{
  "vocab_size": 512,
  "norm_eps": 1e-06,
  "rope_fraction": 0.25,
  "qk_norm": false,
  "init_std_down": 0.0,
  "final_lr_fraction": 0.0,
  "batch_tokens": 16384,
  "steps": 6122
}
Each number is 50 + 12 x the weight over its row's rms, rounded and kept within 0 to 99. Layers, rows and columns count from 0. The size before them is the row's rms in percent of the matrix's.

# layer 5 attention key, 256x128, rms 0.239, rows 246-255, columns 0-63
123:67 46 60 32 48 33 59 70 45 53 36 39 51 43 53 53 39 50 39 40 43 32 63 61 65 70 52 44 56 61 55 49 37 47 72 52 49 52 55 55 71 38 42 44 74 36 57 53 36 47 51 55 62 57 47 56 71 32 38 51 40 42 54 36
118:56 57 63 35 72 50 49 53 41 33 59 38 40 57 52 57 59 48 62 46 20 52 46 68 54 41 50 58 48 77 50 55 62 54 59 49 46 37 72 64 55 53 40 50 59 69 48 51 47 68 50 54 47 65 33 37 27 50 56 36 34 30 27 44
120:65 78 50 38 66 63 40 57 41 57 48 64 83 54 52 59 58 39 51 41 13 36 48 54 45 46 44 52 63 38 57 38 62 57 58 52 55 54 55 25 63 48 34 52 25 54 62 59 35 66 42 67 37 59 58 61 59 31 48 51 53 39 49 70
122:32 70 68 51 52 68 38 45 19 48 55 49 46 40 54 59 67 58 61 44 64 72 52 68 53 53 72 49 40 58 39 53 77 30 56 45 68 43 54 60 38 46 23 53 46 43 69 43 70 56 54 36 71 57 63 56 50 72 36 49 61 67 74 39
118:60 35 51 58 38 50 59 48 39 50 40 61 69 45 48 49 27 43 71 43 57 58 68 48 56 30 54 57 82 69 48 59 34 54 44 70 55 47 45 62 72 43 61 62 59 38 67 48 48 65 53 54 74 63 47 29 63 42 22 43 33 55 53 67
130:62 52 44 38 45 72 57 63 47 51 48 54 45 47 51 41 51 53 53 45 39 51 67 52 43 60 51 50 56 46 59 54 35 65 58 44 73 54 40 62 28 64 67 40 60 43 59 41 44 61 63 32 34 67 78 47 71 61 85 60 76 30 49 81
128:57 39 51 50 66 54 45 49 47 54 76 51 41 57 49 42 65 48 56 66 40 44 46 58 65 43 73 61 69 47 71 63 49 60 40 51 37 56 57 60 49 68 62 45 46 42 56 26 31 62 50 54 72 54 74 51 67 55 38 53 62 70 68 39
124:42 71 50 47 46 65 45 55 57 52 38 60 54 55 52 52 44 37 54 43 63 47 28 53 48 63 50 55 38 40 65 52 70 27 50 61 39 76 36 62 46 35 68 59 60 52 44 42 35 62 68 50 82 41 48 38 49 28 57 68 50 55 54 47
124:52 48 54 13 50 61 47 43 41 57 36 40 28 45 42 36 44 35 57 49 57 59 48 77 54 52 42 54 35 36 53 34 66 54 54 47 64 65 49 45 64 69 45 35 60 30 70 67 25 46 51 48 43 52 61 39 47 46 50 55 50 41 42 51
123:74 42 52 48 58 61 53 63 54 61 55 48 66 57 58 46 71 46 55 46 44 60 44 40 61 50 59 59 44 44 38 61 65 30 49 53 64 61 57 57 29 45 60 34 57 54 23 56 60 61 72 46 44 53 41 39 47 17 59 31 57 54 58 48
# layer 5 attention query, 256x128, rms 0.238, rows 247-255, columns 0-63
121:45 67 50 54 39 23 47 49 52 49 46 54 59 57 45 57 36 49 37 46 23 36 53 35 28 31 33 43 38 60 64 70 39 51 68 50 74 40 39 49 56 42 63 62 44 44 19 43 35 58 34 68 42 58 37 53 39 38 35 36 42 39 34 50
125:67 66 61 37 64 50 73 43 47 56 56 42 64 58 59 62 46 65 56 43 31 19 62 58 60 45 55 60 59 60 34 35 73 52 36 44 50 54 61 45 58 41 56 30 52 66 41 59 53 71 53 74 37 58 61 42 51 43 43 48 85 51 47 49
117:53 63 62 54 29 50 37 58 57 54 44 59 58 44 44 58 28 25 46 42 56 50 46 71 49 61 35 22 22 21 31 57 44 46 26 63 47 50 50 48 50 31 34 56 44 38 37 62 65 65 59 55 58 63 60 63 31 43 46 57 56 39 57 29
121:62 39 37 57 26 52 63 61 62 47 45 53 57 38 37 61 43 62 55 59 57 52 31 42 50 53 45 55 66 75 50 39 48 61 33 71 53 50 40 54 76 47 49 34 48 28 52 55 45 43 66 65 56 32 44 65 26 32 43 47 43 60 60 49
131:32 35 21 22 35 54 49 62 49 38 49 48 59 58 39 49 67 43 27 37 50 61 64 47 41 29 44 25 38 66 47 54 61 48 45 38 38 59 38 74 29 30 40 39 48 66 36 48 49 63 59 33 38 62 65 44 57 46 42 66 46 70 46 46
125:45 41 49 40 64 60 58 50 60 54 46 38 67 20 58 41 40 44 42 61 41 38 30 36 60 35 55 43 47 29 46 45 46 54 55 52 52 42 37 43 26 47 55 22 46 48 62 39 24 44 30 38 55 43 49 50 64 61 44 62 56 56 42 49
121:48 58 45 45 53 44 59 53 72 53 54 56 38 37 53 53 47 54 67 31 71 43 35 58 61 50 38 42 61 60 55 57 44 43 38 71 58 73 59 52 43 38 74 48 62 70 36 18 53 39 65 49 38 46 55 59 54 55 70 37 57 50 52 68
122:51 50 42 39 50 50 58 48 47 57 56 36 32 54 26 38 25 59 82 40 34 51 60 56 47 32 56 40 37 54 43 44 55 45 77 51 40 29 40 45 52 29 47 43 58 40 60 71 27 52 40 49 40 55 53 49 44 37 44 34 43 60 59 58
117:39 38 32 68 40 47 36 41 43 40 57 41 52 57 23 49 54 50 50 45 34 43 44 55 70 51 48 40 38 38 48 41 32 41 54 63 53 43 58 68 45 77 55 55 46 65 40 55 64 59 53 69 41 60 41 65 47 13 55 43 55 62 48 57
# layer 5 attention value, 256x128, rms 0.248, rows 192-236, columns 0-63
125:57 49 76 40 34 43 40 52 52 55 58 60 40 27 40 58 47 52 39 65 48 52 32 62 21 52 67 45 41 48 67 63 52 57 62 66 56 42 45 37 24 49 41 46 43 59 55 37 57 52 67 56 30 57 40 44 67 44 48 31 47 70 54 73
131:46 37 31 57 33 30 52 50 61 30 47 30 39 54 47 66 50 38 48 26 68 42 59 59 33 66 66 60 51 41 70 49 54 47 58 31 48 59 46 53 59 69 58 69 55 64 64 58 83 47 59 54 60 67 55 71 67 44 42 27 37 42 63 52
123:21 32 49 39 23 30 67 56 52 35 53 40 56 45 58 63 38 45 59 46 31 68 58 50 60 48 58 40 30 53 41 30 44 72 28 51 30 53 63 64 54 58 39 52 29 62 50 46 39 31 51 46 49 45 46 58 57 41 46 50 57 63 42 61
121:51 34 65 48 39 42 50 41 40 48 47 42 49 40 39 63 61 63 38 64 70 45 59 30 55 40 44 61 61 44 45 72 43 50 36 59 45 65 61 55 38 55 60 37 51 51 51 55 37 48 51 62 76 39 41 41 62 62 32 49 55 43 53 58
131:50 36 44 39 66 62 57 63 46 45 47 41 63 50 60 50 27 44 42 42 47 39 33 47 55 62 44 50 52 52 75 48 49 45 58 47 60 39 57 68 42 56 57 61 49 40 63 42 47 63 53 28 49 56 18 56 62 71 47 34 83 39 45 32
137:48 61 50 45 60 47 68 58 61 59 50 36 47 33 34 41 42 67 58 35 39 67 43 62 40 56 50 62 67 45 54 62 48 53 58 39 64 31 54 35 47 54 39 56 15 43 36 39 35 46 52 64 60 36 42 42 66 25 47 23 47 45 47 41
121:46 44 35 67 79 51 51 48 58 43 55 58 58 42 58 48 61 52 52 53 61 40 48 56 26 42 42 45 37 45 42 53 36 48 56 50 57 24 59 51 50 37 53 50 39 33 50 54 43 38 49 23 49 34 44 60 41 52 51 78 52 35 50 63
120:47 49 35 55 60 42 64 29 47 56 55 40 53 45 55 48 58 37 61 36 27 33 57 50 41 64 49 33 54 48 42 52 59 68 58 42 65 34 56 28 66 58 49 52 63 56 44 57 56 55 39 66 62 48 43 60 34 32 51 48 43 62 32 49
122:43 47 51 39 59 33 58 54 41 50 42 66 48 70 84 59 29 35 53 46 30 51 45 47 32 65 54 32 44 58 63 59 66 49 29 55 58 61 76 45 61 48 42 55 52 33 38 58 43 57 40 57 44 62 72 51 31 38 40 48 46 37 50 60
125:41 44 46 36 32 40 62 50 45 65 74 71 53 63 52 69 53 56 46 36 44 39 45 52 66 56 35 59 41 62 48 47 52 35 38 37 80 38 44 56 42 49 52 48 53 64 57 59 63 58 66 48 59 63 61 56 53 44 43 67 58 59 51 63
123:39 41 70 77 45 73 46 33 50 42 63 59 48 76 43 61 52 59 56 65 52 48 70 59 64 61 62 55 65 40 44 33 48 38 53 42 39 41 41 25 47 73 46 43 61 39 72 49 47 63 44 29 52 29 26 45 47 41 42 36 62 53 46 62
118:37 44 46 42 70 55 38 41 58 65 52 65 54 37 37 59 45 61 38 65 54 35 47 56 51 57 63 74 41 59 54 47 59 40 69 43 36 64 46 53 38 51 66 29 63 60 32 56 71 53 56 50 37 60 63 43 66 31 52 66 61 62 78 51
121:55 56 26 46 48 72 40 37 59 59 56 48 44 47 46 37 53 55 44 47 43 30 51 53 51 25 61 61 47 52 58 42 49 45 62 53 58 70 54 48 46 56 37 32 64 52 52 30 73 41 38 72 55 62 56 37 57 44 38 74 49 72 46 50
113:42 68 67 50 47 28 47 48 38 61 28 59 43 47 48 55 57 33 35 46 28 59 69 49 61 45 68 62 49 36 42 38 37 35 39 54 71 55 53 33 59 37 80 34 38 49 61 66 48 49 52 47 49 43 54 43 36 63 67 48 52 46 51 57
126:65 58 50 44 48 44 41 58 39 32 41 44 57 37 27 51 51 73 59 30 46 63 60 50 42 48 47 64 59 63 39 68 47 45 53 58 45 54 17 37 33 65 62 52 67 55 37 49 48 54 60 43 47 45 62 53 55 52 65 40 24 69 36 81
119:56 54 29 44 64 36 49 29 44 46 58 49 50 41 50 51 50 27 62 47 35 30 51 60 61 14 60 80 46 52 70 51 57 51 33 43 43 32 42 50 36 41 68 45 58 53 79 49 52 35 44 48 46 54 51 64 54 45 60 58 54 60 60 40
131:65 46 39 45 44 57 42 57 70 52 44 45 25 56 39 77 34 46 49 47 35 68 45 40 59 38 67 52 52 46 37 51 58 41 62 69 58 68 54 48 30 24 53 46 55 65 44 50 45 54 21 40 49 65 42 64 68 32 52 65 43 54 41 34
125:46 71 47 68 48 60 45 55 45 52 52 35 58 39 50 33 44 31 48 48 64 50 59 47 26 50 42 56 48 59 43 47 28 46 52 48 39 28 69 44 54 26 31 39 46 42 46 59 47 53 47 73 55 66 46 45 43 61 43 46 43 55 59 52
127:45 52 48 52 53 42 45 63 59 64 51 27 57 46 41 52 77 66 70 67 58 57 23 19 65 53 56 51 55 74 51 48 58 39 59 60 55 56 34 47 60 52 55 39 66 50 66 52 38 43 55 32 21 41 50 47 63 52 48 58 62 42 53 52
129:54 51 50 47 44 68 53 74 48 58 58 49 54 33 66 50 33 47 59 48 36 50 38 28 40 41 57 52 54 65 63 34 82 39 59 14 41 40 49 40 33 64 50 52 41 50 43 38 59 48 39 50 67 50 49 51 60 39 48 60 46 62 60 61
113:47 24 43 38 58 61 50 49 73 38 59 52 29 62 64 57 14 38 69 39 47 64 54 58 27 70 51 45 43 56 64 44 51 41 48 66 56 50 59 66 35 34 39 38 61 46 53 53 39 44 53 29 49 44 40 52 72 50 50 43 55 63 59 49
118:44 33 58 46 55 53 31 54 75 42 47 45 75 35 38 47 46 43 50 43 47 24 48 34 48 47 48 34 83 47 36 39 59 68 47 59 63 67 69 57 34 43 42 64 61 68 35 51 67 48 30 60 39 45 70 72 38 31 50 60 53 63 38 59
128:56 50 50 61 60 60 29 37 32 60 45 55 46 46 80 64 32 59 46 60 68 53 54 32 75 63 36 50 55 40 50 55 35 60 50 63 64 38 51 56 43 40 64 21 46 71 59 45 45 41 37 41 43 49 54 57 41 62 58 48 21 65 66 59
127:46 73 40 35 38 72 56 50 52 54 51 69 75 54 49 62 49 43 40 58 67 42 58 54 68 31 49 30 40 55 67 76 57 62 41 46 68 54 51 57 71 46 43 56 50 39 58 52 49 52 54 69 48 44 52 47 57 46 67 40 49 50 69 50
126:56 40 51 60 39 38 40 62 72 42 47 41 42 37 70 67 56 31 34 69 63 55 35 35 47 40 28 41 42 42 46 48 49 60 54 54 51 42 35 41 54 43 27 48 41 58 73 88 52 78 47 40 68 68 50 36 44 50 59 39 74 61 57 54
123:65 48 39 31 64 49 61 48 55 51 34 46 40 55 66 15 46 34 35 40 43 52 35 50 50 48 57 65 53 36 70 34 67 57 49 41 52 52 37 61 36 42 58 46 65 47 39 66 55 44 44 88 48 38 68 61 47 43 44 24 48 64 56 63
132:40 49 53 52 63 67 42 45 38 58 30 48 51 55 42 55 46 64 54 28 51 35 14 53 42 34 47 35 59 56 66 54 55 53 41 31 26 59 65 59 46 43 51 54 44 52 42 49 48 67 70 47 59 65 56 54 45 51 51 46 45 68 52 45
130:50 38 48 64 57 49 64 53 40 50 66 53 61 43 59 49 58 56 33 32 50 51 63 57 55 49 56 49 37 55 57 53 64 40 57 48 28 71 68 33 71 35 49 67 54 35 37 20 25 63 35 32 40 38 61 55 60 60 27 55 53 51 57 57
125:36 56 56 38 65 56 59 37 60 42 38 55 51 43 56 20 59 50 45 40 41 50 50 49 55 44 43 39 56 55 63 59 38 53 52 43 37 69 74 35 50 37 84 27 39 45 49 55 64 55 69 38 43 50 44 56 50 68 46 61 32 39 35 61
123:31 43 58 54 53 56 60 60 44 31 48 42 42 44 47 78 53 37 39 45 39 45 48 84 73 50 49 55 50 56 25 68 42 51 68 61 54 56 41 62 47 45 54 41 49 51 64 50 54 57 40 40 50 47 55 52 28 29 59 59 31 49 54 57
122:27 40 29 64 30 41 50 27 57 33 36 56 57 31 62 74 37 49 34 43 59 37 52 55 51 55 43 41 56 49 58 38 52 61 61 73 51 69 47 78 54 54 63 48 50 59 40 47 60 67 28 73 53 32 46 32 47 45 44 46 40 67 46 46
126:40 22 59 52 54 60 41 49 60 31 44 49 41 41 72 39 33 57 68 47 54 37 50 54 85 43 72 57 57 33 45 70 51 45 45 32 61 52 53 60 43 35 32 58 33 52 51 65 50 54 43 29 50 51 49 49 47 37 47 61 29 47 55 48
133:59 53 38 53 50 65 59 31 19 64 46 36 69 43 61 47 56 73 52 59 43 48 50 44 61 45 36 59 31 32 31 54 43 34 57 60 56 61 51 57 54 54 58 24 27 41 49 53 35 62 53 59 58 58 58 30 51 50 54 56 49 77 42 74
129:32 59 53 32 56 41 47 73 50 46 88 68 52 37 62 77 37 47 44 71 56 38 42 62 59 62 61 56 55 53 53 49 53 43 42 29 26 45 48 42 43 49 57 39 66 40 69 65 49 31 28 54 44 66 55 66 50 56 46 35 40 32 57 46
126:45 50 49 71 15 53 71 58 69 38 58 56 41 53 61 41 51 26 46 44 42 49 36 27 64 40 36 39 37 52 43 41 66 55 79 47 55 37 45 44 43 55 62 61 39 36 52 43 50 53 47 45 56 41 76 20 29 68 65 48 52 44 53 47
129:53 54 66 36 62 21 39 59 20 25 40 62 42 51 36 49 41 35 58 48 58 67 28 51 48 61 49 32 45 52 39 43 49 40 50 58 51 52 50 64 38 61 38 48 51 40 32 56 50 56 43 58 38 46 39 32 75 35 44 65 52 40 60 59
132:19 45 71 58 63 59 40 60 37 57 73 65 19 41 46 37 39 53 47 44 41 27 40 60 46 50 19 68 56 56 60 49 43 43 56 44 49 51 58 41 58 68 50 45 46 41 41 51 65 79 46 43 41 52 43 94 64 49 50 47 42 24 56 41
116:47 74 37 34 49 44 41 52 58 43 39 28 54 63 77 54 36 43 54 25 33 68 50 64 50 44 45 48 48 61 56 45 46 56 48 61 50 50 68 57 37 45 49 50 52 45 56 23 59 48 66 56 56 40 38 53 57 50 39 55 63 40 66 44
110:59 53 45 72 61 61 38 49 46 52 54 55 40 58 59 64 25 55 40 40 34 50 30 45 87 58 63 43 60 53 72 51 39 55 32 41 50 39 45 57 45 52 31 60 43 57 49 53 55 50 51 47 39 53 61 44 63 75 43 84 39 35 64 56
123:37 32 37 40 42 41 64 73 64 47 58 58 50 52 36 56 69 55 63 59 39 41 44 45 54 56 62 67 50 62 43 43 59 43 49 76 62 41 37 61 56 59 67 49 58 51 39 74 51 68 36 79 51 60 52 87 55 53 65 55 41 45 38 61
123:30 64 59 41 63 52 62 73 57 72 33 34 57 46 60 50 69 53 61 50 49 26 59 61 66 55 62 31 46 53 65 44 35 42 59 39 29 59 37 37 54 52 43 45 56 44 45 34 52 65 33 43 67 60 60 50 44 43 42 50 61 46 50 57
124:39 75 50 48 46 51 57 34 62 66 47 52 59 52 54 48 50 44 62 37 12 54 49 51 37 60 52 54 37 56 56 36 45 56 63 64 32 63 36 64 58 92 53 50 33 49 47 68 62 41 48 43 36 30 68 53 57 64 55 35 41 65 53 42
124:47 57 64 49 61 52 36 42 58 50 53 52 60 30 57 57 35 42 53 40 41 46 49 22 75 39 52 54 27 36 70 20 49 55 71 68 56 48 41 50 53 54 38 50 46 30 46 72 54 34 45 41 50 59 51 33 58 61 30 62 40 48 46 51
121:54 32 54 51 48 63 48 44 56 46 53 59 49 30 31 61 56 54 33 55 46 31 51 14 34 58 49 42 52 66 48 76 45 60 41 37 62 37 48 54 57 47 74 38 50 31 52 61 49 32 64 41 55 59 53 54 40 56 50 60 51 60 50 37
123:49 33 57 60 65 53 46 48 64 45 26 56 52 53 62 73 51 44 49 55 40 67 48 49 53 46 30 59 51 49 75 43 54 71 45 47 69 32 43 37 46 35 32 44 35 55 59 53 51 44 42 33 59 41 45 51 54 45 49 47 44 61 47 53
# layer 5 attention output (transposed), 256x128, rms 0.223, rows 192-236, columns 0-63
122:49 49 31 57 56 50 64 39 46 43 32 57 48 49 44 77 51 45 52 37 48 51 57 43 51 60 48 20 63 41 65 39 56 49 49 42 33 58 53 37 75 64 61 83 70 59 50 39 55 65 39 60 43 65 50 23 53 48 54 63 26 46 37 36
126:56 57 41 72 38 58 33 48 41 50 51 69 49 24 32 47 41 64 41 64 57 62 61 47 30 36 46 37 39 57 42 47 51 48 65 48 67 48 51 50 47 47 54 36 61 59 60 50 37 47 31 46 34 63 54 60 47 52 55 30 69 57 25 58
116:70 46 59 48 40 64 48 41 40 53 68 67 46 47 48 41 65 66 37 50 63 37 52 57 43 55 63 52 46 63 49 49 58 19 51 35 50 24 60 63 43 51 46 49 57 33 48 34 78 59 56 43 37 54 47 39 53 64 51 34 46 54 50 34
115:36 38 42 41 44 28 43 44 22 66 42 65 33 59 79 35 56 49 50 24 42 48 53 62 47 66 51 65 47 59 37 51 61 50 63 51 60 31 49 56 72 36 52 51 56 76 48 34 67 54 54 56 47 65 65 53 64 48 63 67 36 58 47 53
127:34 60 68 49 59 45 59 28 57 48 59 61 51 46 68 48 51 60 27 52 37 49 48 62 50 38 58 49 58 48 64 52 51 37 56 36 25 66 61 41 74 41 51 61 36 57 48 51 54 45 24 56 54 60 53 53 38 27 35 73 59 49 49 58
130:66 59 64 46 45 61 31 41 55 48 67 57 42 34 62 59 54 32 39 43 55 44 49 49 50 48 56 58 50 48 69 61 62 55 43 52 47 49 52 81 38 51 75 54 63 49 33 55 52 58 36 50 29 66 45 51 51 42 47 88 44 42 41 25
118:54 66 49 35 43 58 93 71 63 50 73 39 56 52 51 49 39 44 45 74 44 44 59 38 58 64 44 54 77 38 61 53 39 46 44 65 50 60 44 41 56 37 56 47 48 52 30 65 58 39 48 71 39 57 80 50 36 60 49 30 75 49 40 42
119:55 32 41 39 35 46 53 53 62 70 48 66 62 42 62 48 75 44 40 58 77 66 30 66 52 44 51 48 41 35 64 27 22 34 42 55 48 67 48 52 47 42 48 56 47 44 47 47 46 66 49 44 71 63 68 62 62 55 39 51 51 53 59 43
127:49 61 56 52 36 41 33 43 45 57 43 55 49 40 62 39 61 59 52 64 35 36 38 56 59 46 42 47 45 49 65 40 48 49 48 46 54 40 24 34 43 64 66 59 51 41 73 37 58 40 40 48 46 45 46 43 52 67 57 47 43 68 59 80
123:65 26 57 58 40 47 28 49 33 19 31 64 51 32 57 36 47 33 69 38 64 45 56 44 51 48 51 44 64 54 54 55 44 51 52 54 50 68 59 61 53 58 48 59 53 53 59 70 53 41 62 36 47 45 51 52 51 55 58 31 87 48 41 54
117:39 45 59 35 41 51 66 36 45 53 49 37 54 42 42 51 59 34 41 40 64 62 30 63 39 40 43 38 25 45 62 49 50 44 46 50 80 49 58 71 55 27 49 47 63 54 49 43 67 66 41 71 52 63 58 50 47 58 41 55 43 61 48 62
121:66 55 60 54 36 42 40 63 41 21 52 60 56 76 34 42 39 52 38 23 40 57 29 65 45 55 60 54 48 43 40 52 51 53 56 54 46 41 48 54 55 55 38 32 52 40 49 59 44 39 49 51 64 22 52 47 60 45 41 50 47 35 27 48
117:55 52 60 66 61 46 33 50 40 51 26 63 39 48 35 57 55 34 42 48 67 49 47 54 43 39 61 65 64 52 33 68 56 47 60 49 65 42 32 54 60 27 51 76 37 48 56 64 68 45 56 53 34 44 46 70 47 50 47 47 50 63 44 67
112:49 65 43 51 38 31 40 77 51 43 20 52 69 62 59 37 49 70 64 54 52 50 48 40 62 47 55 25 45 45 52 65 61 62 32 51 37 27 41 51 25 41 34 55 41 41 58 48 73 37 39 63 71 45 49 55 74 27 37 47 48 61 64 38
124:53 43 46 33 61 69 61 60 55 61 39 49 33 42 60 56 63 49 57 73 50 53 25 39 26 45 54 44 32 15 20 64 40 51 48 62 40 50 56 44 37 62 44 60 53 62 69 53 58 57 59 60 42 56 37 40 49 46 51 51 54 38 45 47
120:43 40 49 60 36 59 38 68 46 69 32 53 50 64 78 40 58 69 32 46 50 39 50 50 56 70 39 24 43 40 43 36 43 36 65 61 41 54 50 36 56 33 60 40 33 38 33 50 75 43 56 45 39 62 46 42 69 46 52 64 72 48 51 71
122:43 40 79 38 69 51 65 35 42 42 14 53 64 39 58 39 65 68 52 46 73 63 29 49 52 54 39 30 78 46 57 74 40 52 42 33 48 39 43 32 51 44 33 45 51 53 56 54 46 37 69 51 64 56 33 44 47 46 44 28 45 65 31 66
117:52 40 51 48 54 37 51 46 66 58 50 72 33 52 43 50 52 54 57 67 42 24 64 48 61 34 50 63 62 44 38 45 41 40 46 52 60 83 23 48 41 77 68 59 63 54 23 48 53 39 36 52 58 37 49 41 60 43 46 30 50 58 60 40
121:59 61 47 59 43 68 52 42 43 61 51 57 49 40 43 62 56 65 67 57 39 54 50 45 42 41 41 48 42 46 32 48 73 55 25 43 63 58 54 38 45 22 60 58 38 18 49 50 41 55 62 52 69 54 56 38 50 58 66 48 37 21 47 37
128:58 50 38 49 63 37 50 27 37 28 54 46 40 52 56 43 65 48 24 37 59 47 60 64 51 44 73 47 68 46 42 62 32 58 54 49 69 45 28 65 60 36 48 55 48 36 59 47 71 54 50 44 44 62 33 14 41 58 41 14 52 48 40 38
120:61 51 56 60 48 63 46 45 51 68 75 52 51 45 36 46 76 46 58 64 44 48 49 38 47 37 28 45 54 60 48 63 55 49 46 49 47 60 59 45 70 53 60 53 55 74 41 62 61 69 58 51 44 37 45 54 47 43 51 60 43 45 63 56
112:55 46 66 44 51 55 65 33 37 55 18 59 56 38 47 55 39 62 32 57 40 58 46 70 49 43 58 50 33 61 39 42 47 29 57 39 58 44 37 37 41 57 38 39 56 43 40 55 50 48 59 44 56 67 47 73 38 50 50 59 37 47 30 52
129:45 46 58 50 49 40 57 40 71 60 56 55 55 64 46 30 63 34 45 39 47 40 42 55 34 44 40 55 37 55 40 44 62 33 53 57 58 62 42 28 43 63 46 49 34 57 60 60 62 58 62 62 70 52 35 62 51 46 45 52 76 32 28 58
127:53 36 63 46 66 34 56 37 40 68 34 42 38 63 39 33 35 34 45 54 43 55 33 42 26 49 39 30 43 57 46 47 71 57 63 41 62 56 60 71 45 62 47 43 47 63 55 62 44 49 58 43 43 48 44 38 44 42 35 49 69 52 20 51
121:36 38 57 45 40 41 44 59 42 64 55 61 64 41 39 52 45 33 86 70 40 39 45 57 35 39 65 40 60 50 47 66 45 40 69 53 30 72 41 61 42 50 41 57 52 59 33 48 39 44 62 49 50 57 38 49 32 56 49 60 42 28 61 42
116:65 69 60 63 28 57 30 51 41 37 46 56 47 36 46 45 43 48 54 46 55 58 54 62 66 36 52 41 26 78 42 58 44 54 66 51 49 52 52 35 53 52 65 43 54 59 50 30 55 46 21 26 55 61 54 60 49 38 36 52 36 40 58 49
133:46 56 58 50 46 42 76 58 65 38 45 55 49 56 41 56 71 51 32 62 57 52 74 60 58 53 45 49 56 22 60 35 75 60 58 49 75 55 58 68 41 56 63 45 53 53 55 49 53 14 48 52 31 36 53 49 33 83 49 63 58 50 52 70
126:43 55 40 55 44 49 49 42 49 63 61 47 41 73 51 55 54 40 56 53 39 36 70 49 47 67 50 15 73 46 34 48 42 53 53 41 71 34 62 50 49 58 34 48 52 47 29 44 61 43 47 48 64 43 68 43 52 36 42 52 48 44 47 30
124:60 59 48 67 49 56 55 34 31 57 54 68 34 52 43 49 21 45 59 52 23 54 57 36 74 49 52 52 50 44 53 30 62 42 43 50 50 37 34 36 48 47 35 58 47 38 49 45 55 36 52 47 54 44 37 66 47 46 55 65 57 46 61 22
122:45 63 73 48 22 37 38 73 53 55 60 58 48 53 38 43 47 54 47 47 52 48 31 19 48 35 50 28 59 43 62 50 53 31 52 36 49 42 55 52 56 47 52 36 15 56 49 66 47 46 37 37 37 67 41 37 63 62 35 37 62 57 60 41
127:55 38 70 32 43 62 37 48 27 45 60 40 40 62 44 20 64 60 60 17 19 50 60 62 58 28 70 61 41 32 38 56 41 38 63 41 37 59 36 34 45 51 33 53 37 50 61 55 44 33 40 43 31 59 54 42 54 36 55 58 54 36 48 63
124:52 55 32 46 70 58 51 58 39 45 53 36 61 55 31 41 41 41 43 59 60 69 45 45 37 62 32 66 37 56 83 45 59 38 56 51 70 35 40 48 58 46 59 40 46 32 53 45 47 60 49 47 49 60 52 47 48 38 46 52 48 27 45 40
129:30 78 64 34 42 44 58 57 54 44 57 53 26 38 40 27 39 37 51 39 38 56 34 66 47 41 60 31 44 45 58 36 39 62 49 54 55 59 61 48 40 58 47 75 51 47 18 47 61 47 55 35 47 27 50 53 35 64 54 63 42 40 55 43
131:45 61 50 66 41 63 65 44 48 65 55 55 42 63 49 46 39 44 42 47 63 83 44 45 75 58 52 64 30 64 41 69 51 49 69 42 62 50 39 80 35 58 65 59 47 52 47 55 47 55 45 55 42 25 52 22 37 38 37 31 61 62 39 45
123:60 64 55 42 53 60 36 45 52 59 44 56 35 57 45 39 55 49 59 59 45 39 60 53 73 79 63 32 43 61 57 32 54 47 32 46 48 52 42 27 62 44 31 51 55 56 34 55 51 49 31 50 53 56 34 47 34 49 43 23 67 49 59 25
121:60 47 51 80 37 35 42 54 45 61 71 39 52 43 70 49 43 39 45 47 47 40 38 58 71 59 46 63 58 45 32 51 60 38 45 25 56 46 86 32 40 48 53 62 42 43 44 22 38 56 43 66 56 36 63 48 48 57 56 35 43 48 55 46
128:60 46 30 70 50 41 38 16 55 50 40 25 60 58 43 38 30 48 62 50 45 56 59 50 33 61 39 68 44 40 53 36 50 30 75 44 42 60 59 64 75 46 46 34 46 29 54 51 63 36 45 53 64 54 51 58 44 51 57 23 45 54 56 71
111:58 31 29 53 42 58 64 51 43 47 73 51 40 43 64 52 50 50 46 41 40 27 52 34 44 51 59 52 55 47 31 54 70 53 32 49 50 65 43 60 56 56 51 51 43 37 45 38 43 41 45 44 68 54 66 47 53 45 25 72 60 69 38 71
110:41 76 28 45 31 58 66 54 56 38 38 44 58 36 37 56 56 37 34 58 61 52 63 49 38 48 58 37 37 43 46 67 65 39 65 43 48 62 56 65 65 67 55 26 32 52 41 49 41 40 63 52 79 52 49 33 54 41 44 34 54 53 48 38
117:53 56 41 53 57 46 37 40 52 56 47 56 57 53 49 34 47 57 53 41 68 64 41 70 40 54 31 59 39 47 51 56 50 70 48 36 43 49 63 51 38 50 28 45 43 35 54 65 33 83 41 30 41 43 32 54 30 48 67 39 45 47 46 54
110:44 72 32 43 38 50 23 45 44 54 66 58 75 55 45 40 39 54 28 49 52 44 56 43 37 26 60 40 49 55 29 34 49 52 47 44 56 48 56 60 42 47 63 47 68 39 67 67 38 48 71 46 33 53 41 51 47 46 49 51 37 57 55 74
120:51 36 37 53 24 38 48 70 41 41 65 35 26 52 39 43 66 54 49 48 41 56 45 54 71 52 55 59 33 44 68 46 54 40 45 56 34 36 37 46 40 23 45 64 54 40 40 46 42 56 48 50 55 37 33 43 42 46 60 29 68 52 43 54
122:46 51 30 49 60 40 51 84 54 41 37 52 28 46 39 40 86 46 60 64 29 61 38 54 44 72 40 50 44 78 45 56 62 42 38 43 38 53 41 48 53 47 56 40 58 33 49 50 44 42 55 53 62 55 62 50 26 52 68 38 32 53 62 38
127:37 61 40 42 61 48 61 53 51 50 62 68 66 49 47 48 58 46 63 57 33 44 56 53 64 44 49 62 45 67 54 51 49 48 58 51 44 45 48 54 62 68 46 47 35 60 60 74 57 50 71 66 68 47 81 57 42 69 37 48 55 34 47 45
119:73 49 55 49 39 39 50 78 36 54 54 52 49 38 46 48 64 51 34 48 59 34 31 49 28 66 70 37 36 54 58 57 49 52 60 51 62 54 86 59 45 45 60 55 54 49 40 47 50 20 54 45 65 55 30 31 40 37 33 42 46 58 61 46